Each number is 128 + 32 x the weight over its row's rms, rounded and kept within 0 to 255. Layers, rows and columns count from 0. Numbers have three digits each. The size before them is the row's rms in percent of the matrix's.

# layer 10 MLP up, 704x256, rms 0.192, rows 568-639, columns 192-255
103:127113141124063169097122118118148131161169127132120062167025152126140156143148139095125158064093092147144152123120152094093116117151054129097139153103162125145146108077163151158154080155147116
101:081129180161156131095114141099158146135169122166163099088077145113152051054116173149127140149138088068133106093110125157213105153159117095144091160108118166135146132137175205109088128088144098
100:152120137099116134126183142198084123210114166151146108076137131152100068116148171120097174161194112192094140199165117147097122097131073107044125148118165161117176107157133092109152177142142092
096:128138123119117107153080123156132103167157092125146133088093151111200123091087144082118072158115146081096128112164181123127109100131077106122145159119175093116155126112155118144076165135138099
098:111175177140147076115107163169173085124109161104125100162109111164105147103134132106105131112058074063172115084136143128107110076107096074129137152110141180137176160183151101132117138146110090
096:133201125131091162163182134075180122108145142114080163126121107145100097129112116119138087078099184174120126112171097122100102145174158114119109116113135116157153098116125149098103159136132098
089:178135117115063081107108156158115153092106138126120131083122151170195105126160101151136182131121138114143144154137140184159179163125143145082117108138095112090095132181150149103118108143145163
102:137125116131108184150136169143146144081103122116177127181109153135065177131145077114168167100169131125189186163102205139168114130138119158150135054141147153157161129072108127108078123131159145
093:112155103122130123150100112127151111125168123131183132112083115070123173137098134157116120175162088174124093086182160151157187105119103145141116176048149181114165126088135112129123145151157175
101:113079132107122125159132189127101126152087131116161165128213100167052127147166121124056116130166131134073111087131154107142189156154159122111152113188110083136163094166132169122147149160173147
097:130119113094163123090130111078108221081104133134168135176145122137090122148106088063164059153170104178109101127157148113081193116135171141138140117172150058113098091125102104099097115103099069
101:132151160188146110137132168125128135177170118116191116163142142107117119179143198148137178080106153123146173139077103126145117138121127133090133181080091170085145168133143144173123138137145136
100:122128130127072120183162127192193104113143113145096160127090116094133102152147133104132151064116118187127060114150136122154101085173175157166109142115148113160135129129170177116130109158146186
098:117130176145106099181114136195194112122158092181112209121112169111142145112145167156139137139132148102062122138082141095056107150121160174074132160138141101184113118111107107153107161177097129
100:097157118120116151131152102166149112151170124098152200092165189177092154171080184165156112112083158121168087155169158145095157106077095183160184120117144108139154098195150193124115084134094088
098:141109061084149195072140119166109109131152143078190171149160138169131154154075148074148185130122111091172087162118141092121101131146081165226119083176079098089064137173088120137141118145130189
094:117168051088100128061147128160170100113077057158099170096113102101159145150116092150115121097191108116167146203128113094128112117177135187186120178124145170085079106162120102086137188133139133
101:097185127101107132134102132145081138130097211126130152170115169138109157179075153190126070124158090164139105079194193126135118152117140066161140154101129130118135061205170181129164149067123151
098:130144100116133075102106135136145166156137075100095137153112088119121102184125151137094156177069192119154097164158103161090100126068167121097180191129113083110136180168167094170116163130142107
098:132115137188085149111132138168108147056128153102148106141134074150113098145186177087094106165103142120135111134109080168179086109078131121124181142162098163153074082122096127076129165071153165
098:118185099115147108102102103131163150131188151200113158127121142106098114126138169083102179117081125082118109126165179076089163082090173123125072132092135097098136160108117198155107150130124124
097:168127072194126135108177109159140105115116096189159112140227150091105078179100163149113047096120179138098106096182128120088096146151160163084141125095120105090077130093118152145101083086088138
094:122083145115137165165086122127119105113131132119167130158180091093159113143053108151093085166182141152204096096138080172130144047103120172095118147141138123132111160109138107125096094038147122
108:101124131152176208158150122136170090101103143148182122122140132128159163171164118140181129151125115136113179117135114141150146156134162165154173150139083135112060156159041134145187109119047116
105:154111151196126134159104200121135115127135086136132075168084143151115124110088140111050165105106126138143181163129121134052168144101109130165090142131136119146134161128129074203126160192208135
097:155127077123132117139137153132128106112064188156117096169140151130185080152109143112133108119122106231126125142146150118066150111159124098145184125141058115137116097096120155151166049129038107
095:091140107183069094081148173120183128153094130123121142129093128137055125118084115149115176121162122131119134133126147123082168133158157148162152151160164082125081089094128158147168140082154093
095:164151149124128102047087126085193132148105170100116168164116087104121126139175166085118129091083094118179122129127140159094131104090131104135130110161138175077134126204120096099176115094149137
103:086128135190151164135154115093166207158163091126191079083095127188142085082082119149200099138135177096100170121165213076145154144128119158177094134101098115141135149094146148114029100069123106
100:099082178091157113116174090125106153108105172122082132154130162134148149127126104120137135099137154154133113177103108135073170153166115093139059211128087173145070129144096180039142075161067148
099:094194183138067178159133146148174134128133128141115133152140156166143132142162168166063166142161095126119155097096146165140206097111134109113159127101187070163130089140091136175116124134075113
100:138173091133082181162063167169125094139154080157073150072085130101175089153125142106126059097108090159122069144117167145143121091097165123121087132090110135086146152180085115093126110065159197
102:150099101133113100167104135120055153135132128174156147097162079119209147105165117156106135110109154139134129075100175206152158075065091126099171133133136118157104128146116158112162122125117124
101:117143120126076128172111082145157128149120127124123165123102178182152157124097074121091108143179147137133194158074152226167141133087161162083093087126147147198084093116153111142173162146187149
100:126180166156151125098169138139121091125136149140094125143080134219107050161151112122138132072136157115124164219143139142139098131151141177092112133114106147098112196115161122123116056138129176
104:110181134184159113153170083114085167110089149133083115090097133136126057143146126107065150088153128090138107116139135151120083126120072112144096106198109151125196100155134120133072203107130117
092:138070191130110102124107167098184145182126139110120139145140121191185100097144116192179129086140145154168118148123108206090114087124104113108085139137149177198099128083120131102091097144099127
100:158082145183092140117172118128131109122135123104155156136104093087192138062076131144155149087074142129067128110058134100120178134148123111143095142123125136150135142121151092087123124190132097
106:148104134170163059113147117139150097102117035140119103115130094164083083129114112165146116152099170137182143142148129145139099118098111162126156171119096136137144119137128146156139165188129076
094:124153091107139103132093118139115157133121129150193159156130142130135124165070174111118133155079158087145067108169120163106107110121107095124154175154139123154091101161098108095111198122115099
102:123119144164105180091165134161107079148174099139088161139179144054135184131088190130150102135107193065192102146119145165159174065084166103092090159155094104107113125189157137161189058111125124
104:048092121088148110129167078126159105068131200155195101180094088122106128181146134037126121112140106105151137168078044209145175139071126151117119109140071096158131120146172101129128085082149099
098:183116142144170086139076101070159108121135107105098112119171107202120129121160128113138106112138126149157106108126139099098158100155163135130154133067122143147079142085133107134177097091124151
102:167091145127081099136099141115130117109103109173080132153188114153171091166118113134133090086136147107116150117178156138202125119100108152144097106109151091063083095221116157107146132104134152
101:053097139157180168145141149118115125163093146096141125088167100166116126100083140161095070166141113058096132161114133122102161149145121147112100110120089152081077139142091115137136104151129103
102:101141121082102061154085069150110140180159153135129151102124135131116117168137106158176114112167120133102164121138129138130095163083106085075047180175077120155112128070055132067159125178144148
098:140129094111144176100140116102160119098153127105145063127148107096065125118125174152102101111149118151157127131127112154143101136154097141116126148135157096090163157135069140133106156182080126
103:109147134140118153143092125103141112145128148207162108159133159105096127135090098065196158117129060101141134149090129126147095143138159127113106130089117163143161120154088207098211127185128098
097:164140139126126177142102178099158120093135164155105147119077161138099159097164091116109143141149147093168166197113123135110182145094161111081139135140134097129066125086117127085078148111146128
098:156153139133141068150125133138098092118200116072158098124093173100152168053180125133141167171116146200150212146144120189125138153166149156098145139195107128101174168134127135145127125159099142
101:138132158115151125131147129115063167150141117141139085089169119140023131128107139156091084167079035158098151118162165116100099181115173128148198109136091107102121135180177098117150140160102209
096:106132103110159170163156122116102164124139148117094114164156081094081133112156125105112139116162091155084107143087094102140183074121137092140097081179107131181164160094144126163130131125056115
102:079067172113096083143165139158101111173112139133154123142104155146138157129116147141080080042145139179155134140144130147156074100193063111142131176110181120123120101159052101131092148179128158
101:107138179140140127166102144137116150095128151097095113073056107100163130059123097131110115188153112142092147155123168119136089155136112062149130102092153204121172066094122138100065126121108107
103:149088145106087136148121137093125143121112116116179135116131172147133105087153072086195136144097167139133144124144090128109140114142174128092156113131159095128164056060186162097145155153151081
100:104128154162130149172100129136160109153074133145099168073163082150082145118085116132134159119183164072123094132171127085153159107107098120069170086093115130075137140110143146083103124143144132
102:107079217080154169147113098114157095082157117137119108181122127120115133105134152072112123089119100100136163094152166124144166101082092130149139084142182154085078165137112133108148176187155153
107:152184119123138082143150134094099095168178123130116120138120176193162056107122101149083080130166194073164118115167138112117124105102101096105106104113134151118104119127112198143097174105136120
096:163139162146175129115106124167166120142157121077091098125086162159137096141168135192082127135149141241118090123125125083074127130085127152133100135146110128153057117084105170114059145168065134
107:139121109181176072107117089181178017124093167074167125159110099127071145190132125114141099185068125139154138132144095134095172124141122131134104150162159071099154134084124097124147116126077148
091:139139065145170120092121168100138159157081170090163126166116052099086140141097128060138112137172111196175164125128158088157143125056138083136147076131143146154096117092097185123121082120069153
100:177109150110114129101127119114188124153150130101113111143133164184118221077115137144116114105117164108136116141092140109128143157114130107188086101088162104107114088180123146129134123145137109
097:170141092160139122142204095052153131162195113088148089127147108197154098153194150114129140110161177153146140149115205180185123148136101123112089166149107066169131172063141131141145166071114117
100:143150184167142112111119092075184097137151176100156157140080148107197136145133125139125181114093167170153102132139124150125083158114126111159143139159126121124112124113186133122132169171126184
095:076118139154196159103096119189112146061111158136157108153112131105136139039117094096127148082179136102181163124087167148139154146117172130174154176142145175152085144117101142114129167081105180
104:149168159147077132100148095144166091085066140083156146117124132143072116186085102096135090080134099161124033117162197127084127164111122152155158144095109110097127109086107055126112073089113123
094:141072201128139093129099123103140156153073129124117067089165165165107103111165197129103155074132169118131194143148117174141101153152141094113136111093077149120087068104124226122080107210187140
101:103118103109099140121159135065144177150155136082089108179141117065095123124145090189128123119155141091131114167120186104111103123149103106158104101110108149099156101133111107033144051163196136
099:131084142149138110134137138140148160090124126191113205129179158152140176139138092153204143184181098096122174138118105123135142126142145130099177083114158137141088098175106122104164129134158113
098:112125183103193113155096167099080134094100128151127112136064130118136108139142104153113148117183079123097077164170133091164093123096096111074130114132152105139146106108131120126155138027114202
102:137138137064108079146192132117173142129110139145109085128141167116100132152123138154132162133124120169144170060133164064191139119114081176129122205133175118120143128124139139075116067116160101
104:160095150154052128089145178107126151091153110122141095156146130128147101103130195122162142122143105184085121100143082128114148101155171069145114095120126144154124131131090176099075107167090085
# layer 10 MLP down (transposed), 704x256, rms 0.185, rows 568-638, columns 192-255
100:151086062136075153144129153148181109146106118177124105114133189107077137131136173086068128115084114106142172078181156165163104180142095130077159100159146140163060101112189149139123151105132123
102:126157140084112152148114106092109098109129137162158100121113086119134143156138149104143113155172064177130178126156121118097129155077116134130148130109111156129227109126223136112075049088073163
104:159128110147155134124153132142087096119126097161109144145077081117134119096078079098171146073125169100137128130139115140097097085138130051102072147093185118105093104111146165133130083198085119
096:090156149125094084115088091183129168143152117129090158174051160150153131111101117139121133110066118213085112096125121137120199126168083120166151159135103158104112110128123136144089159136122138
099:175132152121145125108166136123114159118116177120168121107104107089110137155075159124110119115150106148137148100134145091110126153117118104128084146165089110120095167121116140161072079102128115
100:135045132077122177111087158148092089107211139137128130135099136164086094138129109117066131178103097154116086137136157124173112086136184041114158130073142117095097159144100172118178115147079172
098:104113180158163111152150123059144124164124081087086178145142136181059134130085131090083054124132108111100141124160094121153122140138139146183145167103158142126154102124099120134155104111127124
101:116173169133180051101114095061150133086166182115113085140099115170104174157148140106154119129154115096147151130104163127123122159125134167116162083109109107079167122086200115190104125123118098
098:168151124189143097135129088115119145184204120134152057106144079075115136190137102120124176150178118142162076136154106176104095130105077098145133152110094131070082180160139119054093158143164133
103:125147108132120132154158168156106160099126131132123115123135112177110145131169153112064172067144138110083092096091119094096109186147107164136115108129189128174101166174155170174084124138141134
096:145198071124096150095113168116117107119132110171132112117154113170116192125111129113133196104090133082133134121156111130129100142183077171104110180127169204165077109091135162133142180111087175
098:083150119110151155115155099114122120082134116120162134144146188134162095145198107139145135155129130133188083132094197090132131138124113138105107121046117083140134137113143134126141144133105216
098:099059160126129057164098103112128130037169109058175156106101159126108184165083144145151103169180135139097166171093160126128133097114120133118131109131076126174138208129164118099158087095116146
100:119086127135084132096139170137157196089125127130058152127160179157163117137139165120088154098201158137169066112097133229125150101132096115164176133158116116117102103143100100131158080143187148
101:111123142186148126129169162120130100160162205101138171087091207116117144136169117178103080140170106122188113111111086178115165119119125132130145154104167110136146098100104131191125143160178180
101:167065112106125117110181098115103111136123133149148106138110166115136104142145182116093144111108127137088122185105052156124153154073130141228124100124194097061118118090125138150104135182072163
100:060152124095155091125148092137175136188096138078077083094115150121090164149122122132170169134106146153122103145129093118066145104108175070144137083116178162113186139197116128134137193120117125
098:121124138142083100135143129112052126083130145127070110107129109157085136122164117084128139135096136164096125071079116143137065174129135143163122092141079134168144127090149121143110149131165099
101:129175123116083109156161167088152124117146110132154129136121137149116124048164176136180073114127133106158139140164163134120103155146167129096117119161140090131194134189129152142079156135099062
097:135155134151130116113105093106168149114101102150112123135074078189113113154135094080111097099141067157148131145121152067102113111158097169119074122127137142100133120132090155201128099124145160
094:097151125092134135076117143171128167056102157086149090113153116109092121158057167162113172146120092125083117139119169145160146083066140109125149142146204136149139134058110093119104190111109151
102:168083102152098113120191139137160100097146150106126159158154122152131129140125147154164080129131063123141142176179125124152170180176208163117106090173186121180108121108062091189149119091147184
098:106085133120136112152086105144149188183136136112100138131107094107134155148163155110109187081103146157090135136093230184144155186135145084126103184113082102151117078107132177067185106071124158
109:110155146217099138084091163077120116112146128128109159136157119117112178120143117163125127092106115099169114079090140124172099085129166129185098116116107080185128091062168154153114129148153110
101:154108144133150122101162168175066107088162160103130093127134116132147132079107188093123130102084114134088079107118122101044193171139125093157067123099162115138105139137180156179153109140143142
095:139160081072100140170126113131213180131121188108113113088122106177158129120098122127102157159134103132176052106132177123101120176054128117135119122152065176132134108093112125124097117085098097
090:143135151125165129162206131112093163107168118163109102083148135160157117103136149101150078123144185174133151145149111144115082170097126143163147074113121101025147067122153133144159116108056128
093:121149133107118151087050128108121113136121090115159139135163150147097084157146142143161156146170106073086106136179116071083167129140146095062140181098097078121117112171107100102084120074164150
096:079183133149129152120182133143105112096119225182129073068162114088138142157134104130122082076090133160140137171051109141171116208101086133125157093133096107165159110187119129113170104111159126
099:167118040128136092129153119179093103145135109179051096119091155106128156189084150090177093164108119101120128180135097116064113123094114109134100159120134122094116148159130060184136136136133099
101:175122121112132102111094109180159166174111154153130146136102104118122151143173128150099130080119045093139123101101116140146102144102150161180129151102199103119090143068103121107242138114081120
099:151179085179183135093090174171138111153132125143098127143150157120189083114122137105096072119068140131096097133096077184146157057139087134125117142152127187055137068149094162172162091128130130
099:117146111090164063128101078152126133079071157099132099090153156064110123115118143080073148079130170116147108099137114093066159097161185123116121123140114117132102152166159112147148153152136162
097:104107131154153159109120121062189085128096155086144134116215110092150135153114135092065161116200144137113080101076138106142107109141097146195140176146141114089135138202103173110086124125138122
104:151180174099109136089131160138121130128142144115151170152138129113074121136111132113125158083170084169088171212158087147117116102185178156137216127126172144125094113132094148170114131141116108
106:155157143104130086122157177059147123214102141153189159113072144114127084126091106169102115189104114127172170128068155157141110165082156121140154054178158136097124101129147180164150119143117148
101:103052112099112215153125112124128134066127112175134155111117099138130137160157134134117122167170151084106096157121120124069123112185157109116108126131093123177096107122071119144093135142126151
104:098089058089133124125110126166137123136086150198203125109126112087183109176156111104158175083110168112120122187135141177098128135112150167118130156144102103093196107107111133097150168096128057
105:103100126107130080101157095157113111110177086130124178105122114141117135125141128138082172173130124128132157123096173136104108128120155111142122193146161095186134088101113113156141074146135173
093:140153147164168126115196119062129153146115137095215137119182135160180157143147072126119095088120137055133137121144119120118067146118095088156122138151073129133121137107142149104111104123133139
102:093165135062116147168149144149132143135146177130069106154082150149150148099138148098105103102104195106127164078092129103091110090130106105081068110109092153175099163070119155159105181149141110
098:115075105156124083116115179173180099157154140121110114130087203166129160193110211206136156091174116122139158161123076095134156142163147122094133149141142089130043111175135116176170118159131069
096:121084130116131149157112208090182109120073117129097157132175149090071099143147076169136121138118071174127149174136138211148134139178081073131164152059086116151143152157154117100111081150160142
102:141139150097113137107131133168142164071123148123116134113113114130146125148133126131077094087112173116110152143115170095113109161146138115120138133164104096105106133146095150113201155055174088
098:182181071183097145148156162139129149099183125081153241168066152118139164075134175134159144221126134150148165072093137120130170157163179181111183146128128160116111111158085113079118062123089151
102:144129127131163152104111105149092069163083155087104111110135082105121154191108140121126151142118151148111076118128136160086093102093194125123126179138118133141108084124145078143172169137151099
098:146128148167157093182123205124114128146158097081136086111143107112119209115064130110120106091153081106178145115153137176098082147054100135039130110087100102194106128103161103107114104138130114
105:108116159110167140134140121122136153108106128123140117061158056096104111113111110159176091163175159105160131107074101190189131118143107094117095146108168099128151101158123110111130143189219130
095:173163178133132139165162112079071165143132156087131134182126104122069073167127140162140164116125081157068141114140115107129143061094119152125083101180101100162132150128129120109142112077124171
102:158061110130149132135114040160107099161110160132155131157112118115156214105145164134125161101122148118151155047158166125141135150171131148175130149177112133146147061070141154182146125091144099
099:122116073067066097124077113145144191102087144140114127133111147118055113102074081133136167209129130106098093129164160136179132089105128110169167180142114167129086175087096142123125100125114173
095:098142144081122120081118118115152096168078121160133146163138155133184125128164066137136158094102139162139166105121097102178197116143135139144144049152144109152076132191109133137099105141109119
104:126123106135105115122126120088112155164141180091167122118119097132136139084121182087078107134096138163152121105209136150142074190146125148141071136090096098105167148165145103082159112212156138
099:100099100134203146130109140136114130156149100085152112121122161150109124151119130143166131127170147146144118079080114064120145146122174136106173121138093150094097173125147161112101101188171100
103:088160184143122044123102104086155131163135145115129152107136140180173096098119083156138123091086091187099070173110187130110152166117103105156117142129124125204162097122178131096133140166073104
104:109189118093190126157135113156125145128118172157169140157142064149178132146098100076151118103172097164130092157179111112120107112138167086100108126106095114088111120072104210104104133098155091
097:122133183142207107153177191121103189118138134169157170149097139098109133204181111160074116094085068163169094129159132129144091156185109117106135146085171051152124155163108113120104138116076115
102:139091132088141090120064135120166083214142180115118124061131070097093033208049204084081139071140063194162113136122182158113113163092099082118120161088147161151122075106102111112111110100147069
098:169091164143145080138144148125146134170125096093176162155163137183172104171150134162123107119080073108108157167144133091135093100120155140160093095176098090113056120170117120112129156069170144
108:114114153138127171172129198110113171145107152116081120141193112192171189127134169100165152136169120142124103147142068172206130058187118142119112150146156060126114137124116103154197103066117127
097:126172116114149113187152094088141145189127077129115078096172164146067101198122174105132117095135089152184173125165149098135117167122160172154169147087175109119117099153066127129102146100135100
094:095132157130131137085134136117162167100119127137145140130023133106113153151089117134128168126148146149075198130182111139105182113157076170111114130131199125175148105123150097123136069080124163
100:101112129125093123066137157145146045103165105135166114198163119153174130159169097096067133167131158084124064149089163100160164120112101099106161167184114121139152140158219116163095084150132106
100:168178104109109126146132146159153117106054130093160157116193160105108182127201126127102135150172115071120082102143107105141108160080146107124047189173116090099150150173129159150095106107119111
094:107131089170127087096077173091151116116104175149169125080126157140148081140108107188091130070089093123120180140149097149068130119159118140123106103169108191115142123168072089167111158116096131
101:144142095150093126126161133192140155112052134158114170082130103158138087132192181118125067110142104167154126113164163104151112162161116093149132126185159131129139104154094130186093153144107139
095:135103183195164148110158144121092083134203128109127151103159106109109175162116125137099157183101135100187155143197178101132135142114123153154176083106096167108085165110129105139113132201154122
100:172105095132103132097157109184132102152088171132093078147165104112114115164125136122105092118113077112120128116078099202089199218179120118133096155187139173087166113114136162128104081170186109
102:148101127147098103122145071149113141064132168093176099068033123081064126111140114120134200145118155136131097083126133075175090163150130153125111146125128092165125138064120128134107146111119140
096:125132149165137058140124172092079114158113161107161146159148139138085113139142107153114085088114112152120144155140137047141145103138161110138105095104124065133143109071105102138088124128119099
100:104084114157163179114098170100148171096111122084087086160150150150124163165131115111071183058099173157129113086105082121106133156181136178081096132116148138130158108136113140128052104166145105
# layer 10 MLP gate, 704x256, rms 0.184, rows 569-639, columns 192-255
101:070175161096150112104139130164123163154108140134119128165144056131162131126121063140165122121131136086065139138088105137135165154124134135108081106085192114111100106178108144172159131142199182
101:102161122175177100160072088159081144110152181102146100158096159145135165118099094130119160116114108144160113232133089162160080030142137176160068115144118168133113144173170166095135207121106109
098:170116101158187209115163147118142072159117095100101168143161088153113155179109086133148131125170143146131196160206106178121118133076124160135123093169161106170063109171140175129181116102109140
095:132140148052091170165161117121055078111162084170121131109146134147123205162127061101124069157146129119119164162171155102100134152178157147133105107103188141112190161082126116138154181172127150
096:121094137101150128117099107137092119118123075134100109128153112149241087119158146139133127178153173110118141148147088134112105107118145134143138129120096128104151122198129129125138124124122087
088:158075125090114156111165141148087147144179148110157124103051096091157120148175152135132146196152170114112104092123123138110172100145127070061130081181066140103096113086129118162082111137120121
102:155140080164148152108120140123114129092145138086070131113134072129073118088091125135152146140141188102131129113084142150087122150200098103114122144145115091102140042145140113106109113178147146
095:164137120117145121154135139125138120116117044142106133140200147139109094182080163131113100127121184104061209160133107094117157115118152109113166127134119169122127135137170130138135122136126109
099:144135130131170124145158069077065091193117159112162113142134129103182067155141119150082144146099112131083099081115145212129154103118158128194114167121142134130192105130105105108101111171124152
096:158131082112151138173132116095170116182123119127137140088155177117110094112070087141122118145080216108155159151177147117163147110120138136165121137138081132145158109123198144112127100166173124
103:149114147082134153085126105074141114124084148104081119076139164144124110133105100121069017156127133047087133093153148102073168148100145135116137140224083158128121047092072156119170163176116153
100:132119084103158106163111124115101184126181196135141144133125162108152147065122135119118120135102145146126151172143154115160129132129173132110124119134136100128117085107138125145167101147099176
102:093112172099154115131123096102115121090130177042131131176093086153070153144122137146108152116062100142088127215102106153119085105138169068149102069176137105097111179113134143158113165108158090
096:197106088129185073136138098102110112128094154081134154105136128087086149107160156113161095124127171114074110106148112127146152116149152111135152150176042095113167077125149167144121152103139113
103:202097101125161173105097098147103160180141150127190149113127139129098192132140090144133183126134119147116118096107116163111094107095115175072127092174159120165077052099128126141145142053144116
098:162165079086104152127186100151134083077096140159109169106110112056107139145074064133144114126189159077200105193122143083156140122082166154179062157119102163098109112132104077141146174117136135
105:118132183129154121083156131121060133117123131130119118093099153110128169144131170083183161158066129105113162121135129100128051166118118212113107121114107131118112123161152072133144187105124051
099:108118111125091093167155167088101108126108152183146158103147136158124192115210125111137123143128091083173044131155110075118159135126148154165150071119101096123099142153133120134123116080205152
099:126151141097168093119117084130173151099106107131057132060133159150119133125118107146124114125177141123103116134116191092139119056061163124148172113090176108120134126120148081231190131082117105
099:135142089106136125108123081104119148148119113109175169160082121157124182180131162037102172154197158150114109100144128079151138117145087103137053158137134076091104157130111210147122139136086175
096:096118174104153157148117140116116119062143104145078133098170138168122111114106102171128184180139141132143184124065097117080155068092069084187149161169179154113116105187136148192078116150151161
093:147074040108146154130127094054090173108108194134123125094087148121131079154129159106095097107105094115125095102136173135174062144130141084120165151161191145097098137137202067164139133096145109
101:146093120099109107181153089095129219127106141107141152136101115112167139111137155177118157124106134126143095104137130096164137131108081129124117055153154084090159213131155099082136157179106151
102:115083144192125087164211126086109130161083133172125127113101096089094173081120177095147063109112152078092108133085080087172082117212159148121165135119142129144078075125101149151167119089130152
098:114180151036122066148127060141081111095054087156087165114145149125170081142092168114164139162124093108102098092122092121086181198117132095111143144155108119114145120112089096187141139182131132
092:128153103098180166150165116111076125118173140134117118156136124101111136161140140124194154093137109107086072113066076131065063125115100111158101125123086101077069182109147112209072105085131109
098:059170130110092149099159095119161102161103089132155119126103108081106073047086057212175134175135098143124175123109110156081119137089121143119128134141105115163127166144181144060172102121210109
105:047114090147103095120170090149146074171108169118104125164115089112091126146176089159121159092103077102139118209083129148129107144174168113194150134076133118138123210105133114059153096138149134
098:148117096058175160198117105151149106135156134094111145153117106145118096123119126104148155100152141112143158117128078089122124103124184160088122182174144069089198144183126167131116138139181137
099:131157189124115088161100111107112157148157129108183061089138171095137088134162094139150099105134156127137109139176159100124116092139170154165167118134164067112137144148175138146105182099186148
101:109115145129098151134125100128093112137080153135167145052198132134092132118109116095153095090056117158121111087166155206125090142110157108082221136162133077130150082164125085150141217125139174
096:154114154112088054159078174104130103081166170159150184167136159100174136212092150133167114120095122138123087150128087103119113126122157088117129105181165049209158108177094088157127158087117089
095:184136144170121121101106138073055136097090098089125134117166131124139124076092153143157150138112074106114096085051138067108095137091171110111135183079177117093119154159112118155125172148103128
103:111111164119113108151156104113129140154143139118092148189105214115081095113124099153083121133149102044142138092144188144128036102214120135190143144123153127145100167061144157119074146089168146
103:093148177114119039130090116088101099139169119086140076183172146124118111119162122182131098120191151129122143165106176106048138104059088071084187149197030171139115177132179133125100151164138078
095:129179123173145167088199088104137104112094105079131084179183148110114142140162136148101092129105124124168087154138100134153103118102141173114119135119098154094082140116136148111191172097152041
105:180124123134136126139110139089107148088119182169120084143154102165047126105066130175087082116160123127172162116139097047123127144121181128095132157159122085120179143109181149086141110126130149
103:126137161137123167132126146163121090180144110120135055114160121164153172072118178139149100164151124192115113143125157139100133094117095082082100088140161144137114139132141115099140147147142143
094:108126104154134089176110120102180120121078096129163114098177120093165140139154165157160097131152144131139178123172162148116112094122118096126118126154091157137106087119173143107147117103144099
104:220125093150140124168184137174105123179133084204151106101148096152126166060105046094141089138090163158124096101207182129122157125103110175141143106141106139175137102114134111131136158151124100
098:075117067146123164093133144129147105082118143158158087118162097150070144152094086120092152136087141101189149131085096123198145118057114135125076103176087126059134154099108096144132102116128124
099:118146172103120136186198086122185132149089125192125098105120160118150055160105140111188132143146161183152129128140099127138137130123115078137194165090100187116132125139141128130131131157164109
099:124129123126074098155109140131119124167123093144095138122139077178132119133077093129158122166178201125209174168103135133154135085116093145135104171122115094138131135196217157170158120109078172
093:113101148124132093140172148138095153126125127105143144117088125163116138102160129100112109136113124148126113113197127110096116145182084164144127157159104160121139137142120134123118105105124120
099:163143147134136116115134126165151161113201137184122089144131146151135166142155098181118117141100107163102108123118153218124130098131143143191148171105153093174127168177078193078078164122166123
098:146165100093104176097146093117134169191089133131141088137140097107106143096153105171100075127086066100161131094154145106144117171099140133147095076108112135132104098131128063126115128164096114
102:125143114153119124078159105148120120158109108108137170099136105153132118118121154093149102108178078098046067070159111136124151094106137049138130148072095126182127131100143116144088099101184100
099:112099120105141163091140223149171134088085117165136134062109140097103107095137155120172138124139128087096092096092117081138123152180148092143114120141154168101201112085056129163126160120098160
098:130127100113128219160119089123139147134102108147131047112110180114107087139132199116108048152122108078134099165180158133170127160086202127126139181188139116138126087131139116195140110096113132
093:097044140086120135071128082148081113126173172137131164086180148104092110178109149174147136080138075099120170134160140098126045105098166122155126153154113095083120130118165143139112072137125131
094:121147166101143121167150075075158106157104085132139125166112144139118131148147122121149144130140153088129164108134150132101180136159128102147039149106113117100173132176146140085120113146131182
103:158169142154148129156142137120138140116074120127121113107123112079136142113158119169151163075149042103124093069128115051126142052110095133189059156100114156150130103175099110103109126097112132
101:148141118111157167109188109113123155126121128166076165130173160098125101118103131202150165128156156146165106198134135167122092135053156082147117131148177168135058144074136130159145167116139109
100:158074127156122126148171105125115093140141100132131156063154154137140111114181138195147054128122165172176163130129170149114036139125111120118147176042133107145134133121155119118152171103157130
097:114116172149118129136181063110147142079136083096094136138141149096145064118175109173123082177137150086169179147149132105073102106081155143149070143186088078191127132136126096102101150122127137
104:146149133076167123169125079111084137110126105087096127126124089041079107088171102112172115090071151107075161152133167113123152115166124094088113154157170094113182141117111112120177126228133099
100:129100084098079145122107161191138075121115080147089114141098164058111131103126115079097196175140112074153186162108133056183183176113140181134141102155095080091125106124111105114160164136164134
096:099087128062102108145061083121152077111173100110081128162087151205167170149112106149149105137166155125062133158123123127147112117132159098159102135092135138146097113122183137097128180112144140
108:149114180113098160165106067092095088119131166125077079157105100135165069154175176146091131106130165170120108137113135111161180090166076108149132099123108063140087113139175159174134158148076153
091:173085162181091192173169166102101114162120058139168155198117082131152108074144148164114166141106137125093132169109176100159098090098155141091141118113112134154134166152125154167113139077107130
105:137124123132189183093161100104106134194102073156148111105181079161157153107142106155144092158177097164099099124086140113129170176118166076129104141073154124126071071102142118118106142135130125
106:193154122125118105136118100109122098109148116127114117107077158148124155116107136075186143117125141056119193098121155125091162093083116131105092119136154100134099104134148151182165129095115095
103:125157097106158132195130202127118138070174073148091139152179118135163141122141075126129090096142138114125125160151139094179176172153164177172131129176193140124114125123100104168167132126132099
096:089125109143116144127160118080094083096165099149111144165121093122088141167145119089181149133127177164124116057076151150129124139099118177127134114155162141102132140133090113127146135126157117
101:105145149128133094127163130150105144107083134057154135151094144127123151120160170160098153188115126144133149106098091063170097107120131125150168087158132092126160186146120132168060090128143076
092:116160075141160173109152144116163146138123091162112152119158123143104087120101143103127107153091079158179122099119163151142108085154131115101150172118134118114120129139078103107138116126156106
096:103113185112133108157139123149093098165202175135107137158079126065160105116131114169132079093109084114157161169079132140147141107148157138098125088108115150126178046098127105183108111111191147
097:095105145142131151131114142060181126136119166103082154156118076106082118053125147101109127123160138168163198105199186133156149142154089144187147130165204098080128100099145185090199150094163109
099:155168128130155121160133142138111107131098077165060143100124129118138205092127143099159122162134148128112129094132152150133143139153180137127085179128222131132104096157074131118139147072082094
098:127121075128114056138124097128141143110169115118073152182118090157126145047088144152080127137110110111127094095124169137141153057148085117137071132198151141170123104168100084096181137147098168
107:103120137115113137140157089133057133118179205087174126182092149087077109110090173132154147155167176109116133145182091115120177125140149143160123073139082146077162129116136081113176110121126181